config.toml
hidden_size = 160
num_key_value_heads = 1
intermediate_size = 640
vocab_size = 683
norm_place = "post"
rope_theta = 475000.0
tie_word_embeddings = "early"
beta2 = 0.99
warmup_steps = 465
decay_shape = "pow"
dataset = "wikipedia_en"
Each number is 128 + 24 x the weight over its row's rms, rounded and kept within 0 to 255. Layers, rows and columns count from 0. Numbers have three digits each. The size before them is the row's rms in percent of the matrix's.

# layer 9 MLP down (transposed), 640x160, rms 0.0342, rows 151-171, columns 0-159
083:112132129161115131112088137129123122146154114124097153118118100066093117118153138131101129115137115112176152141129137104151138117147132132138139154178118134133092060141108129093124100136097140142089107129153146130141139168138135102071115142112120086125125128142112107132132159171098113137137074136172145120094125137124174140127138109149139147182134157098111156107129123079113135144148180122152137105116094126163087147149117102107137165127155111098147163148142173144139121171104176
096:159101103112123163109161116094120134147147160154116088130127140131124130137150155126152186113123127112176143131101147104140112081139150103118133158148124106165126129124118087101132195142107135154105133100117075125091164149131155137194112117166123106147142140129136147123143129124088118134115121138128128115115094134122125104123164108084143135101102138153088156113145175127105113148148144129109163154070093113138144133076151129121159076152128127107112145112155104155131093097105161
102:151083093147126102122135140175099149086166150103083168073137165106098106133097161142150149130159111105121112107105136144117117119120116124100115146157089112090154085104169131134120161124119165119133102154146152141126149130137127111134172127164105147141165131115139141140127177129144127132092111170174148151114153128131137108132166118060168127119099143107121109132120148148139092170122094112165160111109151131148137159113115095093138111088130114101099128107135122121149165117118125
100:118149100121118161159120114113164154148170118124140142106132127107097132134156124107106103143168154114148151131127132117111097157100142177148126181152117113093113152160141114121111166175145106137108111129090118148090133125114186141143137155115128129143115184105111132124106082123144168145129150131102107059137131164166107122165134127137140101137125115157122136113153163152142089151092137102092111073141157153116095113122147116099083130108138148114082112081108156117120106111130108
099:164122149099139123176133124132124064091156116179135092121123094153086138124161122144109126127134140135158124108162100132120114117129156134117145136115161128119098121150139112122098164125108111131119104141178132123109062136099123130120094154122185182168152120145114157100117122156125120110069143132149176088141123143126121173071124135131133096130140138113127105102132147099129157155108139144107148133146094123116103148139101163099151082160117176127128099131116130135131172107109141
094:139119193146092151132094102122147154141089141079125131131111099123132123143086108165102162119157132119136154137161107095149149123152175167159128133123151130096120154133125143105097119110110098122108085137124069136117179152153112143099140118100144129120093190141144115146129132126146111147152154102141090125129156150100137092103144142128083143125122114110158113109159148112103147114149158092118116103165151110116140128137100119182118189150121107138101081159124129125135118159137100
111:147165171139114102116171103107122162134120138106165107123091151113126129107114150116147139143081115111161127119139134152109115127132097143104121154172095106103125160141077158115122155132128121135150122127114130131168090145127109083131144098163111129104093123187096147117132097126102076146171117141146128104120089144086113120114117110107119119147140159107158134140139145092113124149142123149147152146102161099186129140140138145133117145190115173073125136114094152142160102090112162
104:146131120172134142144091150156113085144106118140167118174097121135099137165138137099100123141143124147134117100158107127141123082114094155142113066183124124112126125087140122089146142118126167153155138154141138115129173127129128102115100141149127145114124155111149098140085143134100135140142107073135111148148134138094134158132106114136120193094144099133123111171086104101134154097120131135090132115163089095123136111128145139111186135150103100165109120174130168112125109098151105
095:115100129109109133134130130153138117154107131177136176106090154155124131129136132125148152134152154126098122115114118143117168143131135133129096106099138129185125108133134137125080154144152093148171151152142124112122106177113132188149119133122071150115121139123122129096111086057145100122143167143092158128104117154131140115144162112107130103139143119107144130120091126106133097151078126088134151085111102133125160147181148151177127132111136124115100112074098095083141160145130143
094:105123138161152117155126166168148137158100123094133147145088149111115126186151122069136103188135120135136147132120087066117089092102128088133162136126118160149138145148152104107119134144104151139071139141111100116130144133130153142102121109110118123138118145116115160112124131142106129072134087124106145166102138117123142110096076158139090166122170144099123113143133157159131083139135139110123137117116110081169110111156189119134136108156111163140118162137153114128122131131137149
103:106076152119160115089105141138157157119134178089129158100128116089138112141135158153094112152129143134141115145100155112142105118126145106145146166140125145096122107172123157143139107111131123142123157124146169117129074139164148148139099160090107106087103146112143117098145093139167127155152150072148155130120117153132142078153140129152096144096129136096140104154109137088140156106103146096147129160142130124090167129125142122169127089127143157101107103083142135123145110172078118
104:088135097119166097109098122119151114089111144170088096116139169140127132152076152152096111151142147153086095098110104114113102198135167123110126155179126142137120150163091106165162111139159126149137115135132148140121124152108115092114149112154105152117113145079132125140127107143121109155128143111145173118119142123116071130111127139088138094160120091101153167165133137149106129139127158122144142103113139143111151110136068145120101129117153186123130112124136107132155127166146120
101:137149100078129106127167121123158139136142117106142151139148175118142131153133139130119115160218116123146166120118121135138132116088140141130128165158127120125139073181144141126090091124127147129139132147064117148076119184175115124127117151148115113139139138142113103116115120090101110137154113129125198117131122146116127102102103116126154128130119119090124111108154149119146099153137129134157113134117123140145181113131107122132145101138150152143155087092127119096138090065101087
103:149140125116145116125130158154129133156112159144088130088168134135152103143154130109143194165123138160112137131120138128122134129087129109103123130158144175095123127115137126078117118099168129151135107160114110144140136081132090136149128095132134132183121166080103126132102139111120085151158148128120130116104125138110073101099205134118157147155104091127106173125130125117135125095136104133133132144162127090140130078134115085149117137127149126095163138077151098113119140128126073
101:120133101161101106089156108169123096148106128168143135191150127131193095140097159095147123126179106126147105139115157127148127091148135127139154126155138104126125102133114151119150092083126144106120139136120119167131126135133063133106119144109142149125118116109109072106110093132157126102131093124117142107131133123088118129131108115111144119082136126078079189131095129146153145123177121168147123159137109120124070165152122126162159134140131147120154154141119142161139146113109112
108:140119105133187115133163079135112160147138138117144144136134118082157118127135145131166125137173118113139098135151131151130160173127092182120124149155102130085138162135137086122129115102145108130104144150132165131113150080112141141126142141120110066138092119139155119109111110124123086160129104153129094092144107115122161133129124133167127126132124076132169109142134134127127145169133094099144147139095112129123117106088132101161124186134148113129101134107111121137095079198085103
101:145132112131118150145153152078141133122158123137225105097136133100114093069144106149124142126151125135157104126131106096123152087120144122141118126146145159147137133165135124121098157134154127109147153124062134137153130113154128151138104126164102150126108092126115169111147089161149117117160128157085127089100113076128138122164097094120149104136141145139105115111153108127115112135128092133054130129148078131116158135137147120151165130140163120118123141147125141108149089170131145
099:087151127124137138117110158129138143184083126137118159175153103110154145146122162109121155129103123110145140130148140118172131128154110113118103133114103110118121131105114153131091128136120117120111119126090149132106134134160148150131147131124129123146116193139118141093114190132148110060160124111131127146117124129118080153162110172161086135117144175140065136120121098097105107109140148104121123087097124159122135108111123104153184175152140153116141126159070145138090098136143159
089:128146124072119133151134130112119157115145141154126130142173102095143136110178130116148148109115136082117134094146107129117206137151130125113113097136191118150142146122111113104118112128121148109143092118158149149140093099102112139144116093161109127095097102102102140111171108149152115119093087160105111167138152149154130160160135122155110093135146127091116131157129129112061119092114104133114170106130127143109161134143148143106113098171148125117142115127132101138163129123139202
100:120141178164102166115073145119123132129137106121152148131135120160085118135121100113180114098140146081145140143112098159137124083120137120093119085146130136178132159169108130085139143127153157085121109121129121123102103064129152176090142149105111106139139158140113134157075128110118139105154139149129099121122083118121142119128098135097147126138100094151156139106103102166116144154122170146106144103112150128180135131103136115155108170109165166142143124115111156135098134156123120
101:124151117169139101149125150193092138153125137159076117177111155129113112150134124111115106119118107146145149140142149107139111179076158104154151102141136139088120124132126155103125099129115147155089121129149145122132093165114171095102127142105096113129120135166084140137102127151117152119142123092131146126106176128125096119155161145110092132110156165122094131138086095109155161144133140113128114138176092076109130144142164102127115135157125137082086082125127152151111115167125135
# layer 9 MLP up, 640x160, rms 0.0527, rows 152-171, columns 0-159
101:123145177134117166113106108116134157162153132135104082162154103076149138140138132129094126132109155120158072164138115124134155085138166125161097132130103089157128107129093085130149135123132112139134089127110141135140162119122106129115180125089084134077129117103133145117145141134071104136110140127151077151127150120115157124133133126132126106078145128155095125126118128157147147105125144167115093120164160125178161146163078162106130189136139133142106122132131145122141107140091148
099:143138178130113169105091081137133134126103159081159126134083085082126134123124127163145144158132126102120138124120087118153102131149110131118089123130119116144169141152150152103115114130087094123123064109130135163144133147105128162146161102136133095095144089137127092158143127117138107176135127155153091152111161181129120089100162117092160126094118143123118102138127160151124156120106134178106116154177128142166148117119097141138106134105145104138106149128120146131154157159158149
097:114130165132126160151112154116131125148108114121140143141105106095127110151112138127134135170087152151163098157165092154103100130141163091150148083166138170164135109160135096117121148131129150156141148149156152151119165112124113155114087142117116161142153124110083131143102128138081133120145092149112100156127097162152095166116155111103091143077103110159137115142128074118145115151141077150144137158118130145141167141118136129107155134105136108181152134154137120126140083082118093
097:144094087126118074112101091112115157120128151115094108112146121117138159151130145136104127129142134078123076087145130160115131168123127128137138091134106148128120144127153108115127090134135130142139106127111122105182156179173091144118103102138121162164133100103136131128115129120096118125171154151137096151126100132144091159145116135161103195112143121083155156162064136161114125111133097157103151156133153122114127071146143146122101156129136143099122139144101137130160100141100090
091:095132144117157135134127117175136115130115145071123123107110141157129092153096135153114180145148159118141152111136142162085132116153131077136123140158155124110130134110125141158138102105151155141145170156141102126148134154109131129159115127157123161140108069152051121135144113093121125143099078145112142122147103097108107155132134151094110178156114115164147106133112131171112133161084162134139173120130098138091159149149125113098138101132115142121181160103130123163133142125104159
106:049093129119162145111162110136128167096129176137103161128151138109128154164142160119095151110161135124115122120118133117117104093168079146069119106155104077110112081153134137117132089118110148131116150114158102122145115097158119140152127138112112126145137104118163082095115143134139150159166123110134075140116136115170107131129140109097111150145131156096089131149138117141139171137149093159141134151119138122131144147141146111112083116105122147130149174180152131123147131118156089
103:154140170116105112074091133145122125158158149101073159173094112115142090124093134130111139105153144111139077141116159137147127150085106074152135124119170118139119108132134137135099084152137151110096060129125094108144114144121134146111124113127160115129120097113169113153159118158143142139143105142163094109119134111100135110178117097110100137110116138152123143144104133073125139099106126115131143143142137148159163134130140140096131125125151201152169157113117106143136083143123148
096:118123101132172139125078077124093107111094099109108127122134118162095091121138133121144121091180116128126152140146145168099105094126100108134101104169166144120144089153133153120121167123125163128103090121126156104143140097109125114120151131142124130140121113125169134159122088127152122126158123136122077132147116129156145162124114085107191188150139133140153143098131093169160129172134089148115130147095116118114132158112112096110105123126124115134127153147131093136107183146152180
095:121125182158113104114134125183159125131151155105092145129124177150123098122112171106152163082108157131151149168107133081147118080140096132128164144079105134116157139125155135105180095132134105120162131139124144123131145136105126126094147125103124104158094112154100134125140144180120110113082104129142106107128148164113123148152124069141152105107129153127106090147145113175096118122173124137098164114136141108143094152115127136125126139169118173140136099147121078130130129104127115
102:139141145128085130115109098097126096138147063127058132141107122148113136124086104120152133105169110148116148162150132157146128148086102108164126076160150132145142112106107105135168153084120119162107122124138159139126090145119115157099150111093099120118158116155134118104143096171116125150140145130109125150149127147149115151116147106145098104124103146090146109121143123122133193128135115167166156135152128153096129162177112139154132116179120150132096091122121109108155131096170104
119:110150124144126126139099106106147172143124097113119142073137107132139144094095168145154149139138132125120120169136145174097103147155136095070114176150123127132132106134100107138134109099151102112135114109135138142115172140170115131139091124098132133119151082108137130121142151125109107138142142082111100126141111180121128092156156136164074097102158148169147174158122096121116144134086135188161132148128113117067121154157165146156133114128166134113137152136138098128085122129123128
106:134151084115171128139127126149121134096142120122158142119131123124114115161105086125172111145109141098144120116122162140143129125061102123123128143070087123137128117127106157165108098109098128159138128108184125115150115119175150145130121125125116078123148160137157110137168088126126126166100152087131083125075110129131158126114142118151189164148119115114152155121146153133132127113138133146155097115139101110135171129168137146166146143132122114133105105126102153089114154075084176
095:142141085113128145139141108137134122154110135149088171117128142131167124117120144130129176153097140135120110167147178157137103147146146113100134133117158104113151118160109112108159098109165104163123086122076130094161114150149137148139111109089161106156117104124151121106104101183122108135142119137163123123124144135137118170145114151155145097101136119088096131115158124108106116106136098180107146125096132091174112128097132147122128102133107145161134145086161117163061091092087128
099:164131086126126150147130107121082135078196068143082156091095123134120136140115121152139114143148095156127104096125091132179129148159131114147148126120080106155132104162149148118117124141105150122146112161147151107110134130137133116110143133106085150142091114100157133136160100167157121126131143110130147106155153123126122147155099094112140135109150145114136156116126101133158115124097098143124139133210095137128115153124122110113146175167144105133122136101082164118085110121158157
104:123091171143100092072119136104114159125111127148140144098113144117161101146112151113142165129134108104119158121148128169202086119108069115134054136143111146146093105094105126128117078098131152104118115083125129134097140131139131111134126109138082112090125157098129155115111153152125130152144179154088169129138110096147137108174129170149158137128129142116144119101120103145167160135155118120107147120148147140146125128115108111161108122110141141134154154098102101137104136151111102
093:105137092125155113113140139173135096078100148114126167136112140133127120169123085160116146105133111153100127147136152094132151127131130107101135136103132114149138110160138104115098126101121096126143108110135098121129106133191116166170137179133156125123148108133171060126145134114137134138155163120149161104149158111129151096125155113136123125134168159081147179078158100080168145118158065141156166128115138117099137133091142090112144138123146126135131118144138117111101166143123112
101:104118167144112136099152102140118139115121115122113192125148111153110106162152136110137138138107144126146119109100154097136131124091129116142081115124141169106161123156141102093096133128141152095124148148090109107133102132099095167099120094111106121129083161108142117126124176127116154111105147099157138159130110109108102103162153159095136166119103126130114166112115159160114185152109084159164150145098078100094106087170166136137135170105108117141127124128143166114112138116143160
098:145121100136084164113086107130148144142133147111135091156157135103110108182141132104112150093133175074190103108136150124103158133115143132112125139098147143111153130123108149094119129125104133125092156161123141128158104125119101138143111106115103070121138078088102148155143140132131115133167138117108111154099129114103114100073146130159132111124077095129111201125103134136137165112084118101137156120103160157123168128164147136148145119156145114105144136105115138166133143146155126
098:117118101138150114131134115114116123107084148143151120108127093110155128135163137113141134182100147099079104111116113125139110176125173147128102086119140095129144092127182115151143125161128130138079153102118119131165158173111139094120114073143129144136150159145150136161154107124161160129105110139112167123133130158090140081138178118095125160159161098161129113151158134087098120134113169107149101103137113142087123117144130134139154111154134075106133114098148090113134131092140147
102:159121139151115109122155105117148158097174127087107131095155118129140111102088137107164104137115148120090117145145123134127128107113133135133157172168108162167121110160112133119140086166154119124142120108160099132171083120124093149122087178109131135118134125138114115107100135104082091109108144122110126146101176139150138170161132128117095127116142116128095093159152162110155145090112096137095159173139158188093105115139125116120074125124144132147165146162117133123144156129091124